From a checkpoint of a small transformer trained on Wikipedia: a variant of Adam for these matrices.
Each number is 200 + 40 x the weight over the matrix's rms, rounded and kept within 0 to 999. Layers, rows and columns count from 0.

# layer 3 attention key, 128x160, rms 0.161, rows 100-121, columns 0-159
169,168,204,160,241,213,168,187,207,256,160,188,180,212,170,234,168,220,234,190,150,208,186,232,225,138,165,213,165,194,204,203,175,219,232,215,146,227,151,202,234,194,193,187,181,222,234,239,248,210,199,239,220,134,223,113,203,263,196,214,196,174,217,214,212,227,205,199,199,208,196,244,238,198,216,252,210,227,179,193,227,173,223,209,114,204,253,221,203,172,198,186,184,202,200,199,152,234,230,228,202,197,224,189,189,206,243,208,216,212,207,149,207,194,216,202,212,199,251,213,225,225,147,164,126,182,194,233,218,229,191,203,193,219,220,272,195,200,197,191,214,219,220,196,234,166,133,193,245,201,183,190,201,190,126,205,254,257,171,194
215,197,177,257,199,188,203,205,203,177,241,200,198,184,251,204,187,213,130,204,227,230,221,220,173,228,209,207,219,185,218,179,222,217,166,190,194,159,244,199,184,240,164,214,195,210,146,142,193,203,224,206,172,206,159,251,212,95,218,198,170,216,165,268,179,220,186,166,196,207,254,181,101,192,193,153,191,151,165,221,186,193,154,212,224,161,156,146,153,223,181,221,175,212,195,213,231,168,211,229,173,245,211,172,204,180,174,199,209,195,228,248,166,211,181,217,170,163,151,229,198,186,227,253,222,202,211,153,235,226,229,183,225,194,139,125,221,210,244,184,159,232,206,248,205,205,209,197,172,187,256,172,198,253,231,151,149,173,168,210
203,208,190,251,202,180,233,185,203,200,211,204,207,181,247,193,192,183,132,178,197,248,203,205,151,223,188,214,184,190,220,185,202,221,180,212,198,161,228,184,184,224,167,215,188,220,174,184,209,197,238,195,175,201,180,256,207,130,242,194,190,226,178,266,157,216,203,180,189,211,251,202,132,179,179,151,191,154,197,211,184,199,161,216,227,164,148,166,154,196,156,176,177,219,203,216,207,155,205,219,179,203,187,156,200,165,182,196,220,162,234,251,158,211,180,208,184,179,149,198,179,210,212,229,210,206,211,150,225,232,249,193,224,195,150,151,216,215,241,193,201,222,211,244,219,234,217,178,191,195,272,196,199,227,189,149,155,192,169,224
217,185,218,209,278,209,196,161,205,162,219,242,198,311,180,214,252,194,281,242,241,85,217,258,248,251,182,259,253,215,170,162,189,168,208,218,153,235,212,224,175,210,248,174,253,214,171,219,242,167,147,253,186,165,146,182,147,222,190,178,200,195,243,225,321,153,137,193,242,169,195,175,230,239,168,238,186,250,202,253,186,199,181,191,186,267,214,203,238,235,174,208,164,228,254,152,241,207,240,179,240,226,220,236,179,180,222,199,237,231,225,156,231,211,202,198,178,206,227,224,265,144,234,264,230,179,173,202,161,215,167,170,156,203,163,145,159,199,244,195,124,196,144,137,225,230,207,261,168,162,193,142,176,190,231,233,166,256,187,196
181,197,250,235,198,183,237,194,200,123,195,248,256,225,202,171,220,151,221,232,257,159,217,252,202,264,237,235,206,238,196,177,209,151,192,203,192,153,226,279,114,178,212,210,217,182,228,187,174,203,196,232,180,158,155,264,93,187,261,114,228,170,265,227,250,182,196,204,222,183,248,194,245,218,147,209,162,190,188,210,183,176,173,174,289,216,158,158,224,161,147,169,161,233,259,211,242,205,190,166,261,201,222,203,218,106,172,166,217,202,264,232,257,204,221,202,179,210,192,200,151,159,248,242,241,192,170,188,167,189,198,217,204,132,176,166,128,140,182,178,208,172,139,190,181,262,194,220,174,179,204,236,189,136,255,240,157,208,220,218
232,191,223,206,251,198,164,196,220,164,213,224,192,207,153,202,253,218,281,233,204,133,193,283,292,175,190,201,208,167,219,173,152,171,254,270,187,192,215,195,210,169,226,206,166,209,202,187,236,238,186,270,181,145,218,222,220,159,194,165,161,166,186,175,290,215,142,195,252,136,201,163,169,242,228,229,193,242,168,236,233,213,190,190,225,135,176,151,238,208,216,188,211,218,229,231,249,190,255,246,171,183,136,227,171,218,206,252,195,213,159,126,218,213,219,232,181,237,225,195,291,140,212,230,250,218,188,179,245,265,184,185,168,206,195,157,268,279,237,247,134,238,187,237,198,163,218,208,200,159,208,149,212,156,258,247,211,185,128,209
150,196,193,151,211,190,162,214,215,294,182,180,180,185,155,212,183,178,179,206,147,244,234,189,152,171,178,189,144,206,206,229,161,227,189,185,157,235,152,201,210,158,180,191,194,212,243,233,227,225,203,205,181,140,166,119,229,270,215,248,179,132,206,120,191,232,241,181,173,221,195,263,201,132,176,224,205,227,194,137,205,203,228,203,125,162,226,199,171,210,229,174,214,166,176,224,125,216,200,179,152,171,226,181,187,206,202,211,185,190,188,200,180,150,196,203,225,212,194,183,185,223,161,173,147,167,176,191,186,206,223,219,173,238,259,266,232,236,189,246,238,220,234,218,183,168,168,161,236,222,163,231,189,186,152,143,221,235,208,258
191,223,151,252,169,225,232,275,176,233,187,107,137,168,219,273,130,236,141,92,173,248,177,131,193,163,206,171,158,127,195,207,267,177,147,251,245,198,229,174,211,248,223,201,180,153,140,219,225,224,258,185,224,298,268,204,327,88,135,222,229,251,185,250,179,166,178,227,211,164,193,151,173,216,263,134,219,122,164,197,223,224,223,254,192,231,173,241,135,179,220,233,211,194,174,206,197,199,211,271,214,190,213,154,205,277,226,236,186,168,194,209,78,195,272,188,227,222,225,201,184,251,169,121,181,258,227,185,258,166,186,198,301,259,167,265,238,185,135,176,195,224,196,239,195,133,233,194,221,217,209,192,241,246,151,190,234,157,193,170
157,231,207,233,211,158,253,186,230,177,185,188,202,190,202,197,187,154,150,205,219,257,229,200,136,200,183,200,199,232,222,173,234,215,176,226,171,135,207,230,89,243,188,199,170,223,199,185,195,210,179,168,157,168,171,283,192,161,207,211,239,207,217,245,207,199,210,193,172,191,220,218,122,170,143,147,164,166,208,150,188,209,148,224,219,161,180,180,187,212,172,134,153,169,212,193,189,143,200,199,215,237,196,187,213,173,174,196,233,179,278,286,142,211,197,213,188,182,156,182,151,181,237,248,218,193,176,139,208,206,255,197,207,176,194,199,210,179,211,183,234,197,205,228,220,251,227,171,192,192,218,208,181,263,181,142,140,179,236,223
217,216,170,262,139,223,218,227,180,187,205,173,198,114,274,206,138,235,105,149,191,269,183,154,137,180,189,182,173,160,208,189,243,208,178,206,233,165,221,147,221,250,164,236,153,165,192,162,209,205,261,127,209,260,239,233,280,104,208,211,187,239,144,276,89,195,191,202,172,209,217,166,130,164,223,109,211,117,191,206,211,222,218,215,243,197,166,188,161,199,191,217,223,204,154,216,176,158,179,246,215,187,211,143,216,214,178,220,198,164,177,225,91,238,198,190,180,165,164,193,152,277,188,174,199,207,233,183,247,182,232,207,250,230,161,190,255,180,186,168,211,208,229,238,202,190,206,184,187,215,245,234,240,265,195,154,186,169,182,158
215,202,177,238,210,207,243,189,200,161,214,219,229,182,228,184,194,181,141,185,192,245,211,207,142,215,180,216,192,203,231,197,221,238,158,189,176,157,207,184,161,219,170,228,189,230,176,168,202,185,218,171,175,166,173,241,198,145,258,204,183,229,157,254,137,221,188,139,177,210,242,228,154,121,163,164,180,182,177,194,200,223,150,231,216,144,168,172,151,205,138,182,185,206,188,206,204,164,207,200,202,246,199,165,196,151,192,195,212,176,235,284,168,217,177,200,188,157,151,198,160,212,176,216,192,207,202,156,238,232,268,183,197,195,165,152,214,197,243,194,204,191,216,243,208,220,200,170,173,189,263,219,195,241,203,127,152,191,163,210
170,228,180,234,188,189,215,200,200,182,221,157,207,160,207,194,158,203,108,169,190,268,223,200,150,187,187,184,150,179,199,197,208,215,179,198,194,124,199,199,151,239,158,237,156,200,187,152,213,233,240,187,166,207,187,218,273,116,234,223,192,192,158,239,160,215,181,165,180,211,247,220,144,148,205,143,199,142,156,171,216,225,159,242,219,143,140,155,149,199,190,172,178,202,187,215,184,161,211,243,181,201,214,136,193,182,147,217,217,155,219,243,114,197,200,219,225,180,180,216,168,220,194,210,192,203,197,144,253,218,252,190,233,231,176,173,222,165,196,197,222,221,255,262,226,187,216,160,235,204,222,198,216,263,166,141,186,194,185,236
233,173,169,284,235,212,222,164,188,155,228,208,200,189,278,189,175,206,138,191,211,221,206,231,137,198,214,214,196,168,197,196,241,221,161,190,212,160,232,169,183,261,176,227,185,193,159,145,210,174,237,184,170,231,211,256,229,106,206,181,169,241,160,275,156,222,177,180,199,217,240,187,157,193,174,160,168,159,192,244,216,200,177,217,242,175,162,172,157,217,135,243,222,231,175,219,224,168,198,255,202,250,190,166,210,188,183,188,200,202,211,184,150,226,157,215,185,155,145,201,143,202,201,227,237,199,219,150,245,200,239,170,227,203,119,133,222,205,231,188,150,224,192,248,230,199,233,202,157,200,241,223,220,233,220,160,147,185,148,174
198,182,212,159,202,213,167,198,202,169,208,195,228,185,131,213,225,201,174,191,174,176,201,217,260,135,235,216,183,167,249,220,164,218,259,272,143,213,178,243,177,125,199,207,157,230,200,216,233,234,215,254,185,116,196,183,194,229,218,175,169,179,191,221,226,226,191,130,227,174,268,238,279,181,214,239,213,211,123,185,201,200,169,256,183,120,188,171,203,188,175,116,169,185,234,187,202,166,263,233,136,201,179,182,162,152,228,200,215,148,210,222,209,189,232,225,230,219,245,209,281,186,127,203,157,201,192,210,256,306,222,234,187,232,246,228,183,233,232,248,216,207,215,219,200,183,131,141,236,165,226,131,164,172,160,204,273,163,167,236
237,171,208,176,213,257,152,246,166,214,185,213,194,245,170,219,256,224,242,188,190,93,186,209,286,197,200,183,227,182,231,195,173,203,199,203,184,269,201,201,269,152,258,189,236,184,175,235,210,188,197,230,260,200,207,115,203,230,220,231,184,205,208,159,250,195,185,161,258,179,155,198,295,202,225,276,207,242,223,231,223,210,226,207,192,210,231,223,216,189,167,211,233,222,206,184,241,256,203,167,235,188,210,239,163,205,241,245,176,188,127,163,259,175,204,195,235,230,259,208,229,171,150,180,177,230,186,226,140,225,169,185,214,220,237,230,182,223,201,246,178,189,172,150,146,169,143,217,173,197,172,188,202,114,234,234,229,199,159,172
195,222,179,209,142,253,128,264,169,219,206,148,159,184,191,250,184,260,188,138,168,194,173,171,252,151,212,127,175,165,194,198,214,193,214,223,231,251,196,195,259,196,216,203,174,169,173,207,204,231,207,199,240,273,242,109,285,185,143,215,192,191,187,179,213,178,201,204,221,189,173,167,256,237,270,199,236,181,152,181,199,220,247,235,181,222,185,240,183,180,263,228,201,178,185,203,204,217,199,205,188,172,232,198,217,263,216,235,196,186,158,185,145,175,256,216,226,247,256,205,235,240,174,133,173,208,218,236,223,185,161,219,237,221,226,291,226,192,118,214,212,227,213,198,170,137,173,209,217,229,179,173,211,218,184,197,289,155,235,170
183,221,192,133,165,144,210,254,221,257,161,192,178,148,149,223,182,217,130,120,160,264,179,148,167,171,182,189,161,159,195,204,216,229,178,226,246,204,184,190,170,181,193,178,186,188,238,230,157,249,176,170,201,206,263,192,266,201,142,236,260,201,200,171,203,187,235,231,169,185,173,224,150,209,216,146,200,178,185,116,199,207,250,234,139,189,182,249,193,169,227,144,193,154,201,197,149,192,213,207,180,186,187,195,228,256,211,176,189,168,249,292,132,200,220,231,267,215,205,211,158,242,183,176,189,245,205,227,239,169,197,209,268,194,209,293,219,222,164,220,276,201,258,221,220,171,202,157,259,246,188,208,201,215,100,184,235,166,245,207
214,180,194,187,171,185,168,192,228,244,146,205,213,104,240,174,147,216,189,213,135,317,178,184,178,166,162,186,202,211,197,204,185,236,178,141,248,179,199,158,262,222,128,195,174,228,259,193,199,221,206,153,214,216,226,188,170,209,170,187,197,168,173,161,135,262,258,249,144,244,186,209,172,206,231,186,223,185,213,194,225,170,269,109,173,160,228,205,218,198,223,229,237,210,183,258,136,233,168,190,240,170,191,177,220,234,186,201,176,231,198,194,223,233,156,194,171,138,184,189,172,243,186,193,223,256,186,268,252,126,183,187,205,147,221,194,185,180,198,231,216,197,245,245,192,161,185,188,217,271,215,288,238,155,153,205,191,216,210,186
179,222,234,134,157,200,185,248,198,207,205,235,226,206,119,200,213,227,262,188,203,147,184,175,267,203,196,173,185,210,184,189,181,191,230,223,197,229,200,211,221,136,223,175,218,194,218,234,186,203,155,212,226,225,245,175,168,273,177,198,229,199,228,152,220,193,227,221,185,181,137,212,247,226,214,238,198,230,198,178,172,202,224,187,211,249,227,253,236,175,211,178,185,187,234,164,221,236,172,167,222,166,205,245,188,222,215,179,165,183,190,204,244,178,195,225,231,236,252,170,213,206,194,175,185,177,201,245,167,208,180,206,188,195,237,261,185,187,157,227,236,175,176,154,206,209,213,171,198,216,138,174,207,146,215,262,255,183,218,221
198,235,185,185,169,222,219,231,188,177,198,198,213,280,170,235,211,226,287,199,228,146,198,161,259,269,213,181,221,199,173,196,229,166,174,212,215,264,220,245,189,211,255,184,237,172,188,226,193,192,183,170,240,219,222,180,187,243,157,193,246,197,246,186,269,148,201,199,230,185,155,174,276,226,240,206,219,191,180,222,178,221,215,201,226,297,192,245,241,209,197,213,147,205,220,128,218,220,175,163,259,192,256,219,191,226,226,180,226,190,199,187,203,217,251,184,209,238,236,218,178,202,216,178,204,213,189,249,142,156,155,200,215,198,222,275,144,117,148,183,225,161,148,128,165,193,210,246,198,201,175,204,187,166,205,251,214,201,284,170
198,183,199,126,181,207,216,217,229,207,150,211,200,238,147,206,228,179,273,197,194,161,165,165,238,203,190,220,163,197,190,206,192,203,214,227,212,247,196,194,202,184,248,163,227,194,221,268,202,158,154,181,234,193,228,171,156,296,160,213,259,226,222,160,235,155,228,210,203,200,151,222,278,194,194,212,199,207,208,194,188,210,218,167,175,250,233,283,221,195,201,178,219,177,242,149,186,223,208,158,208,187,191,248,194,243,241,187,197,214,205,195,180,218,192,178,232,217,219,222,197,244,181,165,194,197,186,250,185,177,198,215,198,202,240,267,167,194,167,235,231,147,193,147,201,204,184,192,215,208,194,193,186,144,188,243,247,206,232,201
172,233,205,161,169,184,190,251,223,229,176,177,180,179,153,220,194,204,250,206,181,183,175,169,234,177,190,185,191,206,155,187,206,191,216,235,226,219,203,203,179,190,223,160,211,161,234,247,176,209,154,174,228,233,244,185,188,244,138,208,274,214,234,152,228,148,231,268,198,167,135,179,214,239,213,178,217,199,232,167,162,198,252,157,187,286,219,254,249,202,272,188,224,173,218,184,190,215,181,156,202,145,182,254,209,283,222,205,192,222,194,172,180,193,218,204,198,239,234,175,211,239,229,189,208,193,196,232,166,168,168,226,211,193,248,261,200,201,146,199,241,173,193,139,194,195,221,207,222,221,138,208,203,184,188,249,251,191,274,198
# layer 3 attention query, 128x160, rms 0.157, rows 101-122, columns 0-159
158,231,206,211,173,202,202,202,223,223,200,154,165,161,210,222,231,183,233,211,187,236,234,189,154,211,118,222,263,130,197,152,170,203,212,193,230,183,230,224,170,247,258,214,237,209,174,155,152,175,192,224,224,254,168,171,216,166,218,176,145,164,172,268,170,209,243,157,225,173,210,158,176,223,142,168,123,223,153,183,112,163,254,209,172,207,211,188,228,172,271,235,258,198,180,191,174,188,197,209,194,263,242,207,139,251,169,251,256,236,247,166,152,118,199,165,133,216,216,240,261,169,136,201,222,184,229,229,269,215,180,141,237,173,145,194,166,200,215,194,149,277,166,251,257,162,161,205,224,205,207,173,195,212,204,138,233,183,215,194
185,216,219,207,205,211,173,190,215,195,173,160,221,185,206,205,211,198,183,219,193,218,233,169,157,196,130,180,282,145,194,166,166,228,214,177,209,189,237,233,156,240,213,190,239,200,176,157,181,180,190,229,197,247,210,160,212,201,154,166,149,206,177,246,193,204,208,179,221,188,206,158,175,233,176,200,119,209,177,157,133,192,223,225,168,192,235,207,203,170,260,236,270,178,168,198,178,182,182,231,190,275,228,236,196,239,168,240,231,225,223,182,181,164,195,177,215,182,211,244,224,207,160,198,209,168,215,224,282,203,204,199,217,203,176,191,166,180,205,176,167,251,176,260,238,146,178,202,222,232,225,164,221,222,212,158,257,193,231,162
188,226,221,224,187,196,187,204,167,217,313,221,199,234,235,203,179,203,196,200,168,133,211,305,180,233,262,173,179,251,137,238,205,229,206,224,128,175,242,202,270,165,195,265,185,222,197,228,226,238,153,218,148,123,169,249,159,207,184,228,165,192,309,186,242,211,194,133,194,230,188,200,174,153,198,179,268,205,160,224,265,176,251,186,168,208,110,147,221,202,201,213,133,194,229,232,237,219,179,168,204,144,192,155,184,171,162,230,172,144,197,208,127,253,193,217,161,235,171,212,233,153,242,180,248,194,240,126,190,216,220,179,229,159,156,194,231,290,270,271,222,245,157,220,143,225,212,187,238,188,171,204,113,217,187,240,144,170,159,235
214,238,255,164,215,110,152,186,207,225,232,223,257,202,196,183,196,213,207,236,184,164,185,223,257,207,220,121,217,234,178,210,177,225,245,184,178,184,194,215,239,176,124,235,221,228,230,170,179,219,147,233,122,188,207,238,205,270,138,186,137,194,241,106,234,231,234,161,183,262,201,193,184,116,243,201,196,247,172,214,228,127,163,204,170,194,203,186,265,242,232,211,145,187,245,258,198,189,196,179,142,189,156,177,196,235,169,172,171,158,164,232,200,179,209,175,142,200,198,167,271,175,256,237,219,184,196,121,208,204,309,233,249,282,218,224,212,262,192,224,149,251,217,191,183,193,233,188,212,199,158,146,159,235,214,209,195,237,180,188
123,234,151,194,180,203,214,238,181,192,293,198,193,195,249,198,178,152,229,194,201,192,264,283,239,179,204,219,208,186,178,187,212,247,182,242,198,174,280,250,171,178,294,239,183,215,226,202,251,241,220,221,155,175,174,204,188,147,273,241,177,208,258,254,187,211,221,189,243,244,166,208,208,202,149,156,173,149,171,183,204,203,259,185,228,207,148,190,207,179,151,138,206,159,235,168,228,220,193,202,187,90,224,173,228,198,135,211,202,187,184,204,116,211,173,182,207,208,194,217,186,164,258,232,255,190,210,123,156,234,190,158,212,214,196,206,262,213,214,212,229,203,171,218,198,171,142,130,175,209,152,189,225,210,240,157,132,194,185,169
201,149,181,226,156,217,190,211,209,201,171,211,173,198,194,198,142,191,170,187,253,231,165,159,192,183,226,182,213,227,228,154,215,299,191,222,180,208,195,222,115,228,157,158,223,144,202,228,227,167,198,194,175,187,233,145,209,160,221,196,240,228,200,230,211,152,209,260,160,200,282,202,232,241,226,222,216,247,249,208,194,229,214,210,199,188,219,207,156,177,216,168,257,180,227,137,192,194,215,193,234,249,222,218,222,189,202,204,258,166,184,234,134,187,174,159,267,139,210,231,206,205,209,188,197,193,164,222,156,227,138,277,193,204,228,230,138,164,192,111,200,139,217,181,221,210,199,215,204,216,241,234,232,195,186,196,230,175,235,181
186,163,132,245,220,263,231,227,191,168,145,190,188,201,201,224,256,196,205,145,195,254,231,160,166,241,99,294,172,89,256,217,235,195,197,217,272,234,174,152,222,262,273,195,178,213,134,176,204,193,279,168,312,264,265,155,278,180,236,262,224,251,138,228,156,216,185,180,251,154,161,176,204,233,206,213,165,178,201,205,158,203,191,184,262,203,213,279,173,142,194,203,255,222,155,195,153,206,166,236,258,185,194,191,173,191,266,234,199,238,245,211,309,205,235,196,170,213,192,197,180,205,127,175,190,226,226,337,265,149,214,181,197,165,191,278,259,151,167,243,235,206,192,244,265,198,217,231,203,219,207,182,204,158,142,170,219,157,238,201
217,220,190,150,199,152,159,182,247,245,210,172,201,179,248,169,199,197,202,185,231,244,206,138,185,202,141,133,257,159,227,218,149,222,244,205,206,167,221,250,233,211,135,198,260,199,248,183,161,200,190,253,111,268,240,196,221,190,108,167,182,224,165,222,219,178,254,233,163,198,209,144,198,181,226,187,195,258,192,214,143,169,197,237,143,184,242,184,208,197,273,223,274,192,227,211,190,156,201,221,179,244,193,198,229,228,153,218,256,171,220,239,195,161,228,184,206,173,190,223,241,241,191,194,237,186,206,187,265,221,214,200,221,242,175,182,184,243,212,186,160,262,213,190,221,113,226,242,228,224,235,146,200,246,196,188,292,206,224,187
201,195,167,242,216,262,242,193,200,169,103,159,189,160,178,215,262,232,208,209,178,258,190,131,181,181,116,211,230,96,233,199,181,154,211,157,264,196,190,162,191,248,224,189,191,226,189,157,145,179,249,192,296,282,215,172,247,194,217,210,170,242,113,246,154,226,169,189,228,169,188,171,173,246,183,209,112,162,204,184,138,218,193,226,205,196,261,260,157,167,236,193,245,233,120,193,143,192,207,255,186,282,205,223,160,239,247,197,231,271,205,159,283,168,226,193,222,189,212,182,202,239,149,198,181,212,222,285,277,175,209,173,173,181,182,207,205,125,169,200,181,216,224,237,246,161,177,213,188,209,219,205,249,202,200,145,255,201,206,162
205,206,228,230,181,234,151,179,194,170,157,180,218,191,220,226,232,209,192,240,220,207,206,164,183,197,155,159,293,175,198,166,161,194,234,177,171,158,235,232,162,224,176,192,215,178,196,171,157,156,197,235,185,259,213,181,207,214,146,149,184,207,142,257,214,202,213,234,226,209,220,149,166,224,194,232,116,201,210,162,147,191,223,224,165,212,236,185,196,183,247,235,249,190,205,191,198,158,177,220,189,268,245,248,191,228,173,231,264,222,219,140,170,151,227,178,251,180,219,241,236,198,163,189,199,178,224,224,256,217,202,199,200,195,181,173,135,207,207,180,161,231,157,225,253,183,177,244,204,199,228,186,205,241,198,157,266,172,233,171
177,201,173,210,215,202,181,204,231,187,173,177,190,180,236,209,226,178,226,210,235,239,216,151,190,183,129,216,278,136,241,191,168,219,223,192,220,196,206,218,149,265,202,180,231,187,163,171,146,174,239,221,222,255,243,170,240,189,177,194,178,223,149,281,174,208,200,211,232,204,224,155,191,242,201,192,122,213,218,192,133,204,188,218,211,181,246,206,155,165,250,192,294,187,193,175,183,149,197,234,206,283,225,224,190,221,217,234,288,234,202,205,245,142,219,155,195,161,188,210,209,193,141,186,211,199,203,274,252,232,190,192,233,202,187,225,181,177,192,160,157,225,175,230,261,174,196,233,193,217,237,171,215,221,216,158,273,164,266,158
198,219,206,224,204,248,191,179,197,177,154,189,198,175,203,239,217,229,214,231,166,206,206,206,181,169,114,177,281,130,176,161,154,164,207,157,270,173,213,176,184,271,251,210,183,222,175,170,162,168,187,208,260,245,174,174,232,194,192,198,166,196,138,251,193,201,193,194,256,162,189,176,164,253,170,210,99,178,190,165,112,192,245,216,180,202,218,233,199,175,262,240,254,211,158,179,199,196,178,224,184,218,249,234,153,260,191,236,237,271,250,142,191,161,199,206,202,227,223,213,242,181,163,201,235,194,228,230,270,238,207,147,220,179,154,170,179,222,227,242,162,278,167,256,245,169,157,194,212,220,217,212,226,260,212,136,234,180,211,182
145,206,208,213,234,215,173,257,180,149,210,227,246,240,253,205,199,132,196,182,279,186,282,194,198,223,211,246,254,217,231,206,208,257,218,217,129,171,256,269,140,233,226,200,196,157,189,205,211,183,242,264,169,204,183,192,177,218,201,163,178,234,218,247,234,212,169,223,258,244,236,180,205,213,168,246,189,172,208,170,197,186,234,186,245,166,212,182,178,121,156,175,214,141,294,171,225,151,152,197,254,190,209,236,251,156,156,230,209,169,193,202,217,208,216,152,204,131,188,277,182,153,184,204,191,202,177,249,153,244,205,219,170,204,247,213,201,189,183,151,186,180,156,219,236,234,198,209,186,144,173,184,221,183,210,153,186,157,231,179
190,202,201,251,192,251,222,186,148,155,237,240,166,244,168,245,207,174,201,212,201,155,175,241,222,235,267,248,150,261,182,218,261,212,175,201,165,198,218,200,206,211,248,193,168,162,181,211,284,193,199,194,228,156,198,197,158,227,246,224,203,198,210,182,234,203,170,178,219,231,179,233,208,209,217,207,231,158,186,168,258,203,207,130,270,236,161,213,198,169,152,196,135,201,258,185,213,181,178,171,246,122,226,208,183,173,228,175,178,172,186,164,143,245,192,214,203,209,207,203,199,154,216,186,196,220,239,205,154,158,205,220,182,178,243,224,200,212,157,203,262,160,160,181,184,292,195,174,197,172,150,223,181,175,197,213,112,191,190,235
179,178,146,248,242,261,267,250,184,186,189,204,141,196,159,237,239,156,232,134,203,233,207,196,170,227,178,316,117,132,225,234,256,208,172,217,248,243,177,164,215,256,264,209,201,195,141,216,210,172,280,167,303,210,214,182,231,196,289,270,238,206,198,211,164,236,154,170,231,195,160,225,222,220,193,185,210,167,230,217,219,199,192,174,270,196,195,244,173,166,153,163,211,206,227,186,161,204,211,190,271,185,202,182,168,163,269,177,195,212,230,222,293,184,218,218,148,189,186,183,171,199,162,187,163,247,193,302,165,153,186,188,194,172,217,252,259,133,146,220,237,157,201,188,217,255,212,225,204,158,193,228,198,133,156,196,151,188,201,221
210,153,131,156,214,181,236,241,262,212,156,187,241,138,239,150,204,173,199,142,247,282,228,101,172,242,142,285,198,140,266,223,199,188,170,242,274,231,213,209,202,170,191,158,237,214,193,217,186,203,237,205,233,280,238,161,237,187,165,200,263,283,127,232,184,154,248,294,179,197,186,205,201,182,212,214,187,195,235,183,167,214,185,200,208,183,243,200,176,170,182,209,279,171,212,192,151,223,201,200,237,195,176,204,245,188,229,201,216,221,235,250,280,179,200,212,207,215,224,214,165,253,171,162,208,213,184,302,244,149,198,249,192,230,225,246,205,139,156,156,234,155,243,210,206,148,261,233,181,242,264,212,207,139,165,208,251,193,261,212
207,179,193,167,169,196,221,166,215,242,152,170,210,153,182,182,207,218,184,228,205,207,161,205,237,134,207,133,218,222,190,125,186,191,164,177,253,197,130,177,167,188,197,160,195,231,236,207,156,206,201,184,220,269,196,227,225,185,248,193,226,196,149,184,138,159,226,252,190,225,205,230,188,205,210,197,172,226,192,158,204,250,148,222,190,190,247,194,169,260,155,184,226,224,119,199,174,258,237,178,182,224,183,204,172,243,225,168,160,249,166,184,160,146,181,202,285,227,242,153,173,234,206,211,179,197,172,160,148,218,183,222,212,265,219,177,205,144,206,161,187,170,264,222,212,169,186,182,152,221,215,257,296,207,229,206,243,249,177,181
228,198,194,180,216,161,213,239,195,209,240,215,215,211,178,195,189,207,205,172,184,173,204,198,230,221,255,240,135,257,179,275,218,193,203,216,201,240,193,197,267,150,175,210,170,198,216,232,204,236,203,183,214,147,233,222,163,229,213,224,214,212,215,134,208,221,196,207,204,194,160,230,250,164,234,179,278,184,217,189,237,189,170,166,224,208,197,161,226,236,143,201,154,171,222,215,211,225,216,170,222,124,152,184,226,151,211,149,183,160,170,223,268,222,210,225,185,225,169,184,153,225,243,224,205,208,200,196,136,138,219,215,164,212,262,226,240,199,146,230,238,146,223,164,150,238,244,203,188,165,172,203,176,137,180,242,155,203,196,229
232,213,204,208,229,182,193,209,178,187,237,240,176,217,185,189,231,242,203,183,192,177,188,194,189,246,216,218,99,202,194,275,256,198,233,207,198,215,173,173,308,184,142,233,181,205,195,232,193,226,196,178,211,167,242,226,229,259,170,249,238,225,250,114,230,245,203,168,199,214,154,207,230,125,248,186,239,211,206,215,289,176,188,167,200,210,158,196,233,232,192,208,114,219,227,255,216,216,200,179,230,188,161,197,173,177,252,167,131,152,178,255,279,234,208,214,133,218,178,149,210,191,229,177,165,237,230,203,192,146,258,187,206,194,209,237,235,229,172,296,241,205,190,164,166,229,250,234,218,174,169,202,103,166,160,230,191,196,185,240
257,189,213,176,199,213,186,213,187,178,259,228,256,229,183,171,192,238,157,192,204,157,197,202,201,246,213,186,170,268,184,278,236,206,197,188,132,207,195,185,260,108,132,211,155,221,255,247,192,235,188,201,175,159,242,218,187,218,147,212,254,253,237,124,200,214,187,248,174,206,193,233,182,141,236,229,265,186,221,185,290,200,168,187,182,206,192,188,186,204,148,210,145,209,189,241,195,255,175,166,227,150,174,204,244,154,209,156,128,152,197,226,254,258,222,248,249,220,172,173,150,239,230,189,216,217,191,191,165,176,230,242,166,204,228,179,226,198,174,249,269,146,214,190,147,198,238,221,188,185,192,239,169,154,152,237,194,192,182,220
234,197,161,157,191,166,245,223,217,223,225,197,213,179,191,155,203,220,196,148,157,230,188,177,209,213,213,205,101,207,207,247,231,205,178,218,233,239,177,171,272,122,170,209,175,243,249,237,202,248,206,160,206,171,235,218,213,206,212,223,236,205,231,131,175,191,197,227,157,209,165,225,223,148,229,179,286,196,186,213,260,196,139,190,198,205,202,209,186,240,173,173,178,213,173,217,174,240,223,199,210,176,161,144,226,149,200,144,157,165,190,256,273,256,209,239,183,223,173,162,156,261,240,184,213,218,195,186,171,166,228,219,174,227,210,213,254,189,178,243,242,181,255,184,136,174,235,208,195,219,201,200,194,152,159,239,193,208,176,218
171,173,145,159,236,189,258,263,207,222,203,208,241,218,204,167,179,176,188,139,225,203,229,210,209,211,251,194,137,256,250,174,196,197,154,223,200,221,125,173,212,151,224,148,198,208,208,241,243,212,224,217,191,202,206,229,189,175,263,222,226,236,188,161,169,168,203,274,178,234,194,222,205,160,237,205,259,199,205,212,243,223,136,190,234,159,209,183,158,200,111,153,210,191,231,213,180,245,199,144,246,112,172,159,234,154,203,177,134,187,150,241,221,216,212,212,256,212,194,212,166,233,197,184,190,230,168,199,149,176,207,275,208,273,234,229,268,147,186,172,230,136,249,236,186,223,225,204,177,162,214,220,261,173,216,258,170,242,190,210